Each number is 500 + 50 x the weight over the matrix's rms, rounded and kept within 0 to 999. Layers, rows and columns count from 0. Numbers have three digits each.

# layer 5 MLP down (transposed), 768x192, rms 0.203, rows 357-429, columns 0-95
488504507389440500513579510506560533428449535470495442521575522543468592467564368432540547423528518480528548481528446558520498461536521527514477604498446503501505524669552512452402460480468468471537547462488508575474453442503490419514433470359446526441483405403387566376446482470383434583
493492513483581496492515490506459449535499602468454413483488564546534544473471495568531499472467549500481468514465599472501438517556500467463469552513488577592518488469467466538523522469486488478447464557520532520554536541509500548501553368525458518399462489424453530472530514450527431545
492449486531563570446470493445554499516524506580474387498525548515493402447465475468481360494542548543491545548451497523534455482569455428595499439499442401509553404477557485545521446468501495634460531429489432488484577483532563579506565471529504543471501413467480541471530468502552520560
461506461557489456485423583514533503594541575478487544497491456526465440507588496606404400536469438466487350557474587527510511551414503431488418571591458479537576471513498583586455520535470557517531481499599526477499436584498564523570477480516515493439411468508467561610486469491430524453
419454453541485553446531515471453508422481493559518519530504506476513483544467518522465512533525518557475405547458461420545472446489480475496490506426461491486509516508442551533461509484548510512487537522590487493433544547460461496482506520503487495587548520540557477499547455529553523513
522495498553482473496507623557481544447556500497488551590541496433524484520413384494537583454525513538523494520492491442583507468539552469537436494546473560426457503499445505555481532638538551454397481506534450534610534513563570603490403490453531563486473534544456448536526458447484504558
535503549418512487513490463482576540497528549507521419481549474491449490441520506481488557386527461375480567422636549503452523539594537489446452403463522436524445513479584478560393412546486549516500468580560511441640445503567593536548581496525515472444552544427508513573494539458450447442
468425559453429550441511521455466485535540482564492411513511559466437480520510496535514467448510453478474490533493606447489505480545440433572497517657543571436571462452572477634549545487528562505508477587418500485555500438415517546566446449573529474525551453569499551385484449491496556570
535487475396546531469477460541503518448515515566573551415392486532451467428519496442445561478454500524557397432537553571459434475496504518526496485515570542506473584523499512496550494482490435548493524500543498534477611548524536554522638519568442526483490513662470431572502466471474574493
482643499424506491515463566587452514518482467458529412360527482474507504540580450502459436487488581553471498461508516499553482466606464470519442514554502535490578470496430512467614449490500452555450538400477517486575486546448516459461488439493448410501497555572533528500448573549502488459
507480499516483478479510411563580520435535471548471484493469561432390459587442520478504553607564466413539545500499466561402537528455407468415462472490403440459538368495668538534500459496500464548496519566620490433441443484492544522347523444433537535576497547499517480555544430584492634382
488474521418477483463630468491466489497506502453451465524501427517514549356488623540529562432485478556402507530564461498446496525431453512481495497522579520405511418534496478399504553510451474519447503524524590493484507469519515506455491537474522399543483557471505563486523571485488494483
496416475467488517445504499476567561492429474555442403421494473446525438554533457526485485482498515464436557506476466492466423621455521438448578542572540457436445420538423455522612549531547490469478520465494573423370557450548502549465574516500388525498470470548471472516547516564484579501
518577547508531468522490494524483538548434410535496551514545407379429522476537429400579550516618466457528549389522512557527414408526470477516516372429520543453511526488517437435464507454500417508544487466570490494526485440476495541515563453474489456468415464452523525516480575614450449444
483496530510571473476480530478535502527528478503538537505498472500484558498530610478535516481418483541525465500543479491478434551450459464462490472545493505479449511531539555519517492525514507489544457520550466484508576527496517516540491506458498468550491507548527547481486478474479471522
521537500538544511449478514541473556467480525545469529501533582441536548537472511491466445432538436460511459547422584495421509533462557502492439573462501555485482509543498506481522566569533454436542516481534478482527529481525515453534500488477534621469478489460543561498588442447504497524
372568529514565459507588486541554472437561449481520488459367498494610477482385423425450469388506474485538447500499480538549355566597521403586475500431495431592516413333492449507532506439491482500519407428522483471587602411514405459514444523512434587498534515487470510582531632438513493533
620580502472509468508520434482588473466513461463508554508485479534536465547479476427520507511499491480479616479485423461466541492546526488494585427541410512530536477467586477495521499470587511533560429517444466467588499527517505439421513449491503447554490512481529455492480526485548503557
408459525479440537579513537533420514470523471480546520542564553525642521468428582452571485501463482489529555633531427485384513432443500499545472506469447469510446479471498573545457455479486481440476484449517476472511567439552444503488427409499493430513567590480480488543447456574523503474
479513452517539546560485481524473528568427527491468524525527513422507610483512534506434468490426541499409499549434588432470461568479428435500515480492480526576479452493477527453500630501477548537501490533576529434542483478585501657464530523484386520509545445525484433496473498483465458481
409440449466455511494557548513416414467574527471560560605538441433454497509419541530507417380393528503510470419482549476514499463552469468552497512512572484525525477506417538518509496506602521524499476461428449463528461559522505476527521459621459485487523461530565456539471555487594505516
456471482492550562540540515412483490542572504503649448476560544602500440499534570414418541519586553473551374495510475445468521568557458629511430580418482430378478453515423471509582508502505423477512515511573478458499569446508478466477464565505528447506508504445608449462639507441523497505
596523522555455544445574460488553560538548571462424456475555458453517531534479486474497522528514574463439498482513496594492524465508471494481463554504482533465481528427469542395466523530477516474508485543470425505476487491439502443516455441503499480478523447539443474536459476393468493500
425526420522528386548561508463438570610559478445433485574549517461440524406467466470430524540554487613489457518514473468563524515458457477457408547532438502520486434514536494525485507522427488442523467430517516545489511497556526622426485518452407564474467486504460507482557498595461538480
594557480608471425473538542566544540513477545459495445419479499569505532584608490493437515536452519529422555510458490470490528539498553560530482488501584399483521595478503425526528485532466547516391565470363449520520505462467464501459541520471515481473466373508490567480556535463546488577
500569508497518536448524464522497563442487586494533483474433462538461513514477487507484516492538479479481500575499514528475439489426439373541555449488441535473482487500543554458533602538459457495489387579556502522523546526442520477472495480575455475387470406473455493520552580529487554439
537473414520524526581540518456501449523372444430480528445506485562497534596529604491526517448453539581537432547486512511398424412431469471482610447411491523550531536522501501478418524533508423465504537530551630557568550480534597466482471500515433511452436555569512499387505530571513462487
533410504513430458521603491532526555455480538455520491487427519508519462462437452378544516549603457534529471443605443486572421526587413448517537459638470556435507469402433485456508447570438534503587448506487407515491440561520544537489477498514398504498403584560530513556485495351602540441
516556509393520492542449421512498537513523586425446521533598591494490582502442449450577551470468569464530441580521468429505400568491455510460435549599468441614453508504417507507504442518495471466519553441437498500553437499473574456400486479619499493567491481418532414557476544456472563472
414468410429474503450426495546442479417496573489566466560527486493534474554477539563514525476548601559456398541530404545450373491562600508509505431477473491450423542510492483500477543435431513497437564523524484506532521523449471497603559498506508423490506411460480510574586520534501508434
477535514490507481473429446494460495485532609532516446482417485445526534453524520580483550497534414433528398470539480471509473358572498545465537544446532540503546506533490500462476531479495488491576447588494485504570519593547572562564533462549540489454511437464469520518495426423518514448
576587444548502522535393474504476448482576479474441471487568539525495412436496465588432501494550469478474484450454531585515565489456526464629476463412578466541537456485537494543597536390451581513493448532500531532536494454461527449508543545487550513484540483536509489518525521400415550438
592498525574567527484525537500522442428473536431534493605399466473520502540508467470486512512496520422467454499529453558479518514519608522504498439441452401493566538445453485526570419537523537475564497532482529501541544434483465469546426478457598504511435508563484536459499582445465429505
550389466544450530550532536451436428509579500525507532526468547462460472461448583531348398405450465355465467474435435502454506597594462523478508426566482500513488521465452499544590495446477539455495475467523544451548544578454463565500439545519505533425479554519464481507563498446544515561
530498565566411495493488569533450446546519505488528482552531463351477503545474564562506563455518525528438524496447396505557502540488581467503502530457590518429534482491545494518452535506567496504490462542533496475554635497497554402498541490504536532502544371536523453435498456504523583509
581581402542437472419523538488576375519516483520464585464439486461477558608515378507503411508507529469529463503536496468485484516581539511554456431521553480598479555487548452528433514509567505564510534419528469598441517526476510464481408525434459481437482502495542562553552485500468507422
499533543517489464526477504547572446569458390497417496390451520422448463516516550533472392485523593597469505494449482486457475441465577441561482463471398501522521508478536448503533541562478571535544364456446527504415568368472520526511429578584412447460549498569485481500485468619548533519
533449552526522541551532518404377451413502567417574574455434489399422430473461545537477509446480415487362423538530510495514441578492492518393413444489542405557592443495584575459521486443561499502399398547458487465503520474462441517497470511471487532509576466641436499604494518465483467582
533517425463394538518591462543404589496460491523569458509557488605571512522463493500498530496486587567474482477560450507605429512501498512532431532633474465470549442452502560489601458409502542460479501432466500469515498464446511456408473585586553463426543574459525457508482548519449461484
446484451501519527483472522528559456507492496514456506468481508494420533581583491485448482444458525517456541489514529435507493519458498448439529448531462488447431556444496460524483448531438539537535428461512467502579470465527543500562616530525481480545487480411512550465549534529534548545
477505510530539451375577505548523435500523447549527525458502472502445520441536419490544445505495472470445452549467470455420587463553547514508583569535469482477578500600431516555480478423560550543453585488499505461426541399586548597402506505485572483587490519539497566533474528551467480494
468473471592538552471547572508570497455390498489507478527483512461418486461561528552517491548574519444627454558474554500505435387563528480447574548491476455429531501481515478540550538501436540529548526519573519496488515513522559450557511556472498527512462540387507485487460506451532468543
555496489532462476514545490509556437543444508492469497523470541550484508540564574443493503528497463453504547547451441640494484410507520610554544538465420524460509438484513495602538521431511561501505542480512478513519568496529517572533554435646498484466557508432479537448471576629514495527
524529570502494538598534512404487443536487444504572500501507502445542422531548503431513500521473575578494508350577533420493469441501535477578517533472517474512489597409522538440547454551503446481513546431524554572507424438459534575446573574531429544599494374480471465553494521549503446473
510523494432518425569525444418557591604545560533472510511502579630481460378495491586492490438462470457526397580537533574542441551618445547574543553418517482464631493523584526535459531464509564569439519585660556439477544527489532572499607505451474555492441540443597493390504455489509504515
534566457510502554480509531488463451424550563451439530505538529487564405444483520545490547531426569498535532494510495544463506529600441525510502536472471450598437537540550495456537508444507532547454468639543560479451432441474588453565418504470639571478468539514488544511512654502519453502
490434485586488536508465563530516513490455573479492426525559572411499496526427515478515462530502451455475538486554528544510603577544515508558498509486482626491466475514609522472595548538550510594542492483566471493458474467580554394434463517585480435516487511399480425539562465526527477518
545549517550456487523459457579540528505478471525512550496575544608487482636496574350429472455564555417501536431556443615472476467522534484449439482545453508462495494467442468559492491546439490408516524527484484543443436552548538578488457474506491463575424520477433552580565415533530434431
453472569490634475605469519518518618528534465494554423566374550540521473592495525519534526478559521521501428561598522512469447397517447555524468544590484524545519535513460479574430574466415473537487604600541535481458552501472500362541540484491556538520400528498443499462544516522612527504
520603516493609525414486501537519534564456472441506519463523491424522460439453577522480486478588520456412555501524562506507488352560421532505466432479475543514463422457470526498560432499523524547474446437514448519498502523512465495423500416493510480496495424466484468543476446561472518477
473512528493468474485597523552457476485468490529458476552485432567542467498457460564431392525479506537540564439495530537514419415460492481481480538453538512427536429572523519439489463470520470478546424520542481573579449571529465454534486489469431506495480534533556366389551514404541437475
516480447486492524544508627530507452409485434537446508504489499490506538578532542511513449514424503538392495529586487484490522457531491417489546544483466517541497435494424517480509464476521491506407512550554514469432495574524468451472512561571533592435498538531579456539486479527501598452
476402651505555557519473501455491576467420418484533522499500569518372512477534542499451488541387436432562456431563526513533483622618516633562499520475499423578452484511493463491545432422513545478519520475497539490439474507588534380543467398516542486492521440483543595483462561500440534401
602458537497485521464506568503532470447455461493506430557497495453464448495501360578470529488447498406510460523480563581431587499393477487459471459626544534490558547453404556451524593599467546425445502510492546493511448452482540624475547581528574552553504442452430651535462548464512491450
460416459519383543493464470527400518477549541390503464635406545465403415430486469610437582583439493584499453556527452472466495553400500511549401468510457561492633381595512498480497550583461456595490422484539528533560510511444483492487510532457458457481521539523536560494473506444538513540
475485538471492560488595552451454560554495466503561469449415510509473503499488475482492468538565423613427468587479538413544476476521465416610561536439526468500449494548497520476521522555553478452476505477430463488528460535536459566587499483566536558445403413601546446463482509475533536458
501459488400551483502475487439456508473462445480454491463519559542489496519540522479470532541537546478415485460471583587384508405464452540413557511526435446520466560498530489496517509562498524512397457510416530553510553483465419439437595413485403487534449527457528540438521486364478482434
420491518488454492420495472521503428507521518397559623505481450464508465397403592498421526478526517589488498458515480485439448502561540517525549578410491539480455464438543438476438488505515501512481414537480575544504443520477516465510537558458557523452510468582546577477471443507446589554
524513465436524485570496417536477503545538496489523526570495482438485551501575531540459497521561460569480489532498482457480544470432629454540493528507451551518516552562470508562499404459528327520517445487536462428469532547511491540574560479455422462508445566452421470438477561497460411449
548517562437482426525493539476490539539494532509489520510510482426475472492579539564475507500486549506387495628554463509506565502427545525543494459559490485401510533495558441521489494518481445460501464492581577479577586571548471553511500433541443511507572402568512494525487494497529483502
534562486478457528470423475469542482466437432469538478534462578447517461529535524548448488629492509449501445540521503458549417580462590518464547563512499542507517505540557530511532457579412533409544533438579513520528447510533519519581475468495483497424508456512506497531476441459430420471
475535462548535520422482426452458493507477544480510425460571568508441564538555410531427459491558481479543502435507482536439461593557452478556529554482540504516484497525489459541466549481482434449526483447517524484432437454522508556482546460542495546529559550469530516466452510485523534503
586526523493500521554569485542464515522472544538446444570631480577580509561496519519504467522481517556514500560437485530511543440491529460540500531462504491517535481463458454471535483490434514502457592488473533527515509501530429509494467520521480494500472524486491452480531566503466437454
472492431453471423557472504492550597501523565449536511575550441485496529508415499635553423494477486500521456529508420414438461517506555508569471352431460580433427498580477468584402513428534461463404516536572494490552523450406557453463515529505455482535461408564443489567518435490488496548
570574537547626484480586628460473406508492549465465380492557486444467464427503487610406504477544433529359526444448451555557478537521532411458401560479584477502480433484457567438537534474433569555451622532433423556450553532504495460523556494553491523504490570559411424441538552548434540500
552480543513395498510481454483483432471445470559473517520541535523535510514457487441431383498610522550467523534548526513547518420449498547541500540467471507562603524471507537418532502480578499511483680524485565475516469581573496539560492559531506459549483508496513514569515504532407490435
472522470498620548424506527531501511567493516555562439511520536486487496561477444542430498486578407506531530404549447513451559525513517458402501582442512510498483482487558560456490548569467456576504456485496544530502497492459567513503484490485443505513475460516461438524494497424531515528
474461496504508526512468526530553477552556543514537563478470580540482567364542474448484503468618525482512522493514469429568384486466596492464482434519466520548510431582527503522547542447491520510397529537468549507424496484583560538435516586418552434544493535454480545552489367595473475535
454447512548484555453561499506531581539505622452559518538540565502509603568446555452511475490466551505543508586481501493458385564496494533553561484500523510489365477527387504548500553490539516555547422521499502456483433555551404479567479513608472424584530484539473518452448518541514461464
495521505562499485467449445515567509451505472516442476529467430534553476503537550548535554571459491440588442506451441419434514539420568434503538498459452567348469516489499463479409556532581516525571471571487422428573537598477430517503544480525591457490505460520433434514479531534504507508
504470446424482474549507471464612503450517553418519490424502491465535416492430386474475520485467533410507438543435501536541512425471456584506521469499402510472519530462467502520512487638502586524536551520553570583485515420437531579479545487573460488495545476470545541603385498470601550576
501508547629543558491534495534577498488542558553488488476487466497496512468619459509441467492471486478410493519514508466521568461441453503477462483547547552519546423596481463458556545591390477385518445470474431497476467541518490527530575465433494636386575448525527490530447572471434526481
502440504486501598494448551481429534506452534443350480436620452593496537426560422456523454476476553553627568486479475543536504479555574450608450499446356531472500657536578519466470580506427620595434432498449503508484545479604533509556578447470509550558524517425512522557498490507493487438
# layer 5 MLP up, 768x192, rms 0.194, rows 358-429, columns 0-95
564439453494515552411524414494521524538462488455553508467530461455450429468543559554603479567478525495499498476462523439469579484501553456485579502510526465509422543443467492368510467507605526488535464523510522480485473501503524430535439530494462513570469538528487467506503558459513463520
440433548431493476427500481498414516496481515469492558548611537504375484504536436564519427449535508398422475497516453503509534574492557417413483561545502516500486590472489458433464553493551402450577507523496540469450481521522641464466505476518576466547530466586456514533498563461485499479
476538459507611520520451489497415424429432476472527565486513444566514503462511563424414559528465508486488491485534492560612471453476432540514562525499496489452509509467453428545527475475516532456513480531510478481484512516488504484546557524524496526509558573436502532537523484461575469523
556522484470508489438534623443494523432584542464556492554459499487472463528494521489454553434561550511481490491545544502511414473536504452512433500481503516618448531454529517515557480499527488505503530556603508513545495494540486495501492519599517537458482507492545565515605527482453584537
555412558466489543509497499427543575558549471559545451435509523579440573472453490524491468500523452359398520527489529424428500517512477492493511480552544532418532605488489443535475567498517446527509575461576453544530587521462476488442458528512501490533530536430440526466483529546526499545
444383491584450527491513522505552577517525469562498483419524477594436571523501483464395429462529573506429508562507384391534533520575563477548539546391514440467469600469518469547467489503532633517512562495420499649478469611497486480463544546611483538554493517451494474522433487539559433495
582566511503453581520501522524557568485432583542534590552509523430520540529466512589538484410437451541391533466555518447661490512507447490505486453498551451502478554528531467504452469448412568502521468526489445487496478481454461559440503407486525512472584452447472528459424534442513408495
492490435500470478428474557540439464521485517465526454407531495494474509557568548443597452515476450510510438438521465526468475517463461502509483426477520597505517514508514440484487473552486454374557507501471529477592494550519432491509449484544574539541518486557472515608546527453532496496
548495493499518541410526416587546518528453503431494484422437484471521421603544534439491498514543512570438492459514478502521483551546497473439505489510521521425442522543418536532570484474528478474566491532615539439541556499525522455469518536558447522435459493560474450418554419538458527504
490474506441529534449529520412545542548437511506511501442526479442434544449578465419521548445446354524492538601595399453443613504439489456502433465559419497431489646470516533528458523514443414525512539481511410527513537443540425481490533480455538431546488471583481581425473485550418507527
476539511603534577464600496521503570531512423480505517407486559481518547486449545485526466534449562544448491558480478528455540480516471485503406491466513443504500547604497474545414439490527497593519478446497353494483540461517455598624468508533532448536563530467562457601495546400540381541
618476425549482614513564475482435455578402507543501494524554550470442628445494504534536540609501609541471551501550545586647559451464448516371519518441493488451485583490520472487518511540584525523542417544507571440484469528519554500407490574434485509466497563452502510516534517501492565568
533432481510446548429525462520459478466470498524446508533507473518499454508452501571568514480638512501502494442553528514509538483589497543423450508512472546499502465479517455503528419486486582465400510531400492475651481465461467413498443506470531424530509568486482497584413480433526475473
543544526536507482549446543541456486506436441459506536513514516503498457537489488480518515547441430522579441457425457463534449478499492521474545536486464533473459484496478513528554491496457450461445533499481512538503499489464509514468549562506547469494513510531496439574462546546513512533
511466531427504504500477470470454505518451521535570563511497563548490490480545537495601565564520550501528609453564517439584502518528577419494536476450514483439462574454493544457442451509468529506415493534475468520592490527527496428478492486511505373480343466431540564424574521499484533448
574519481427519591520515525401554598541381499439513503437585521492412483517566506508475493521404404435490538505598635478491481538534555433447539424464348520471552489481549404542443507523531510534538505486447450478627542554558409463529527499553510521491453539503391521438491565456521462621
513438516467476503497570459528501457547432505561462523489486503441509488456516551487469498578506611468516538464437528508471469523495532523484555557516545548535500512544507494455465490542619504501517440533536468454505484467512522476556511488587467585528537465555500520490506466491533438506
466566425481547502458389540578499482422475456491460468551409476488448566554455427539438463424435448504527556510617542475494540449383436483540421513465603582436554498557535433495469541511546466493504481465520515449578472533500549474508513482453445512551538442567545549505558397405558499495
613558487482529481472559470485518514515449521423503518472531518519449420457482451522508476408497552532460537494497537464483447519594504443492497501496452495494487526512525508523464545579577512553509509565568463585529537502504480460517477517502480497514439529392470478482477543464541488496
446502499539536575458544529463539433515505513514479506492443458522482529591519434491508527615492523458448445452474458518553585539547477422539522442498511536526497506564550522478492465472511515477475515468542520444543507584453489563490527441440417464505547554425397546538560521462467570567
506487514522383500337541570555490473531583470539455609420545538528478410474531528468470545492416597467573470454487549454500416505561558456477521535488460483481529419553480505502536492637503547559500432540483539415520554448470569526493522487478549421477492533511480578582517475503386399538
493486418462504487547536481436463546570471457604509526532487526461407508498526467464514425416489368476489474528517470459555465526531502542458491410426490478512468458512494488466474488461479471514478506565456506490519479487536516458521455438523493431580404478518541557549534545508482528446
429499443404552495409441424521465526416443574519505444489497495556509478469516380516549509448547485464467520472561439520528534432493470481565469397442425496411478485501488567519421455464531552497517527494449524448501435500508434521491472479410596552535572463483527542512453517522548453483
449478524495403550339467452529603514588476504503515476433465589537567604472540516507525427594475461404408539525557427535443678533569498516441394553533601523497433508431542433387469504578519546530393418475471339458440510475514501521529514525455583548456530503519418536533505471502549409608
537485476466509528380515560478492563538491427480424544478492502436564442526626514411429450494478562505470486499533563501507453466505439429488449486538514458461490468470495482497499449407476480491456495475450545548440497540516452459451525552494470557507464557466554493504548453491465498617
499395528420524497596531396536538523472519482481455572538511515335445434471410496449402595509513477470461460521451462378547489477520541494570504522447558427420498579414400535475419499473471544522588544490531497493462501492563581479443464560480547428544456514578395517631456411536487544508
522468446426456481376468438411475442521519456462510519431423452480522521584527526461585539496420572461609520593455399447572575528544470507500505449535490448626560471457530512507488495537532502519560494382439506482460437582516535467526597430487526500521521539529523555519534547493516509459
568547443472500404575496460385555557451529457518530650552608541563576502448433387509496586415496547531560641512480527371597488606325587452455523431518492469456465552446445545535487481571426481476445413476397513442457516489549471474479508573448489511624495493469506492558458472577510520513
484516569646551535472515510536507425473470552463543580498530527574504483402506540457438433513545550483513527403557474572540547450544545527504437510435505600499566519526568422474437432463435444522480506496510467409546452508538479485507525465386443513561530544508464455475542470488478503485
509562446468438496480468519470462497473421444540526518476497541508578595515492532498463522537549514562489473522566539462457492488449549441462534552467450511482461485451567520540591552499529507542591560470419509564465443529438458441440496561483561530498411474481520498499513423563422529587
453414570505457580463490541406482502523546457493481494468547618537444560514505465532552416403524512427516442524594551451580557561520511463429517530541483421440523532501506447533497573437481496562403411491465525429485486485524492460479512468472503492600519394535401378562557613500505524488
549497430450555479510526466463521476490459509434484472506518403447576557445505425499468495578506521484512495500460557514524583546552477579566542472462529458465436553557544477438468432441486560502507516459513548417519474567469487464538484510498511433505546535536434468480508491449545439551
498480573509619557554512601536554519463493406500559536534521552497469460492546466467406566518555480399607518531490481531543446457516471485497494486494508462550483520495574562454481524517477531508532477436566571510514483585494494484536506488408460565507546549532554383533513444541550426499
598573488528505454538432486404494529466429537569481499566467513513424516501558487531546495528502483474442492483524500574449519443438536607477547455527443372496473482493508531480550499506458512486546431483501391514565455466494534524431425499443507628528538535339387518656477457487522412537
488514516472468559521473474538427529498560520533498523533515521497500519574557498557596500470432477405432548476395503522537571565455630464418424536506593606570482457571532441484489423556455468524474458496530527401536447515483500485562476547428505478550467547572488485506466445463472462507
502449447447493454444497511501420561480519498484502529572488478574512595468423473439484582492468499489541489512482532522538499551533450534431519557503547537463455481452536547447470441481486445509504574543523530492508485568524455466470520468444562567507512468437478504509522540440462534461
484443516480486577494530460495439535463460484492521489549570449469479520523588525387494548370561486427409484449578551482431542501445440544420445448524452450487538560503533533518473602533422393573469556533449485459470607422452448593508451539568484499538468571540506448485504451485569430564
391451409542541507474539510578455469504368406418514473387505470418435545484563490493509487578495547576569555483474449505558527537358499444562472492534469475434471458505523483452565623544511510488550572481485543469556517533605430548485559547476442537583497467496450436473488492464502471489
513570491441510440466579555465511520476491434520518559460509465449510450579511534502510520391505589646513440519502460484472560489537532416510562524506576470530504473521506503567554555519504404541479543530509461582384561527474535485438467424465539495625563556536470571364556501523491497472
432496492369420496483550495522538414514594457574525559477510480510503505314534501446548432451542573525542452621490486394482491448516592434506493508524505417412423536609435579543520450499563471540409515494544511491462551557462499447494439508450559456450560525526506546526515443497519601508
544510523364532456501497426446438450531448418520480398563541413473446513404493491511453582503542470526544522513548429478499495448524479521574457432492503517540535489457443547404507438474525547541564518520512546543504523512469489478504437494461469495467517576440474557436419442474501533585
500446398491450469517430544464502458471517496516438505466547485431574480548529497502487458420432465466531450523512543451492434525399484404527489410595486497534552549487513528603594524563571553528550598549499356524438492576496543432527558466486504588512501361471400528479403438489548503531
482578467493565490415536421430549593480482529482494483501498642459578554475495463425601604490479456533495450447529460531510454486572559429527468454423530526485520568439640472485398435455528580532466473514558489510391497514534437555538434481478428578469564519597486457530414528547506517526
544576583511472498523469555418505474536524545515503480543470521505503492592631397534512498507479478454500541636454507480465504518556419499471476421409520411488470470451424437567414501551520523455475457417332495491451478399622515464465566477431499490540556511510431467553502410531532498444
531563524450511475467513507464457574512595414584547527540432457536439526445364454504523529482526599506485416511543495526491490560463496463492511611459481531448576509553582525412467474580547448527522624599525479511504534449401573514503466557529401496513553509443538562571488563467539434536
487441446517502485508551453476399491535492530461583583470490547468515448407491554463366595601548472543449484409485439541558503546477520577493415501520580548573495523480474476494522501494576500546443553513430431508526476461456430522371497543527475508502490489503570528548423516523467515611
511458568416485614542486497528555509498447504541545539467477468571570476469499492557476482434474562519432439446533522520524606529494478442409434460567499500405580484511470435510528426530510457560538497512500503531543490496444506452474518596424530423593489550449468479661664526595559503544
518553532474551532554414549483403498513454498573488559604430455547549522413440572463563512488503513522571511570407444486566472486486422491548488484531494475497500564560547617559507393515558462451452477503436469492541444579469433520538469452364596468533501518487551489424566462422458534528
503559547498530489431508493478515505447467470491406558488443550516482499484549525473500547628475450479414450492524516526559506563543579479546514523484496578541539516363476545493469475481554435511480467529490535546411409558545504488482537421530449473553533529495431475509529536509509503476
540428482549449458472387512534493463504542512520474483527464474562554491533578492476415502466469490485547476375549466502483590492472563482465524434544481541511564433431498500493490527525513494452555577482499484557575405492483547454478471526499577550521490494496544534513465489433550525437
488486482412499471505623601462523564466526498501448447494530482508399517502517550484579487446450547547467395521456510399469467548496535498453459468487531430515525426460529481487511581645447482486597459496499498579539542458589497534455480458571547450555454481538485555473561467515401437548
457437626520480510451538441582525499458396504442490491539452527454429611574446428509517472537424577498495648474576552516617514504577514533462519526536508560554513553551475554529374504440496510415529439558405449466517383517500558416591483423552628438583518520376586595461557460439498569507
512426346426514445494425531545515424512495433542535530515394439511486473540449489492546432545452514577543475474463536463593437367503466606551441483557598489558567471500612482480494406362548353479493510541431574479553491503488435497439420507509569451445454536423427474463467580528450453451
585433419518439617460533449505496555557512395433509482532403549500447448477540476492490495498512523543499541465529490420448525507508472513447484462446489426460558490561535507472546486520545511409465435589471481453618520489569481463495525525528534517521544476525435522458499518477555428567
522498519446556458476507598550548455579495438536509483519492485513563568484425524496500550530590547513520512554498549514562552535459531546493634473489519496443495572436471550482537415628454481436441511454481447438472474484535501520445491474438526496546448497519461483556516492518486510592
457468550483534505497536467467442505421574501542467521479560498445556532587479508532475527456512455455533482551627475587474513532584496551482444466390516529391529530546533561467553586495462512558482570510434509419532609529436528550501480459465532548545621485533422480491464522503494545470
478445420587520447458488598517490565490573408532355455442497458558566560484545429451529577467532560500456490555469527519537531561482534486446471577532525508531512440517501441477518479619504456541490508557459508483545489514487424575555516506538479545484459471464464428485556528443465484466
549461493552555499498562433549581487568578440489513449481548525562375526431472559465504552502466500532482522478505476495505606585474445436502505563469502504521415551546491594460488580447496496538460512532458505411488491573398494485508408444600480422487538525500530547470555478502476480510
503471490594490457506548481488539376527543531553493554516453483490450522396517497431528500515557548535504481439519506482529495548557416466524562539471552523497511492477428524491527603477424561382461512430519477533497471567527382501454510485506569612417459467474523537477509454419470487510
487439466456501532427500480583485520499545501537531505500441492448514446532472565504540515487460384492604504535535494500532504538494524467470498485466571553532496481521476469441499612602522511530491472460540505536574496437418512505512455512467454441488518517522494548551480535441520460444
411478539537470538512532530515429569594359580486442543508526460447497522518469570595607557594615464514513523568595527421568501471445523477518495435550491523561451621439532545492484482450550508490497624560488475501497527526497420521545516522497576511479503463575528426517494459491481428481
430511439418508532495453475520427498484571447487586550631540467425480482497540492374569441480502511539526478488537515494536415475532613383379605515478472444494499554512546534504486428573484486457534538530574502484584422507482490475490510469484467462524429468517432522446478442488528444571
504485492437558481597438553526513532504493458551508528418497484566480526469491519545524507531524503439482468483454399452496516462586495426550529416512563529505418491559515497365520529578473507476547513511556580567598572467514507543481522524530518519514573458413502488540438549430427568561
623498434465466502454535622479513421489439486518492585537399484618489452554461512447461520536517513424638442465517530486548577435476459539533440538511435460527473501476526495578431412587579409541385511560557466540517409482523499532470487493521513484508487510536446557527510443516507519618
588525450467513438474496489522459413479552526530467450531466493523566494489508477506464477546419453551541468402541450616501475503524551545487561376493544523485489534502443472426560437490410424474436349596578549436529471552460548559574450575420384521555493595476553496492540509471515528497
555455431528505508534549469609489500534468470506564466555498497516548456467511422527611465540410496484603482480502499401455529579555461397486460470523500562531448548457459484487488543453478463513581538489437472529478501458507496539632483479458497423570477563527489510527497518563479441441
519508513461521516502440486503564385430450524414430530393531460527507526459512503474557554418494543462487467520469586464454508481487428616428516454624519501468361514456476484420437526491466494545437495497476415467505557581519513572423562517488522505490471550456498412553421464491493474427
497492481546475510465533429412594435483561412467434444522467419550533484527543463457512540577441526490461479450543449481583468484449466484503411451438490483505461514433573447483411433569505472595449520457550483532487506510503582513458583467489457454487552555543528488516575513506438465419
519390530468466522593445550571469520546557522484530515421526467494474546656556514405521463517403491439539432571522482475481478595441511539511545497505496541470468493474499483433517493507521532499581533505482567493595529580474508508420530490437532519530548503475439520546421443496500530501
496473525418519487493545495522407480431454532510528541369535421515514577540571444521451550437462488499492445494502462471499475429471605472420455507527520427459434513426529450487528509463501550491530490577545482510604529567463499446526576508574549478647456606473437507417436486546463479544
473491545564408470560514508578443520509491413514426466563521440571460401489537459536571467482505536504494576466453407421552559545499557546529589505512538394425471526451534514436487512481325505476563551503472494491536471505521485531404586446490495557518520462573550449466470524477499408467
528512471509423556496372468500501530523517535458466545589475568470550534528466494550437476539497498519502501496500515504485547567415506458551454400406437470476535520512568537533408494509532454522519453511474434338572451514549464555491491530403588435525484434539532372517543438597486518450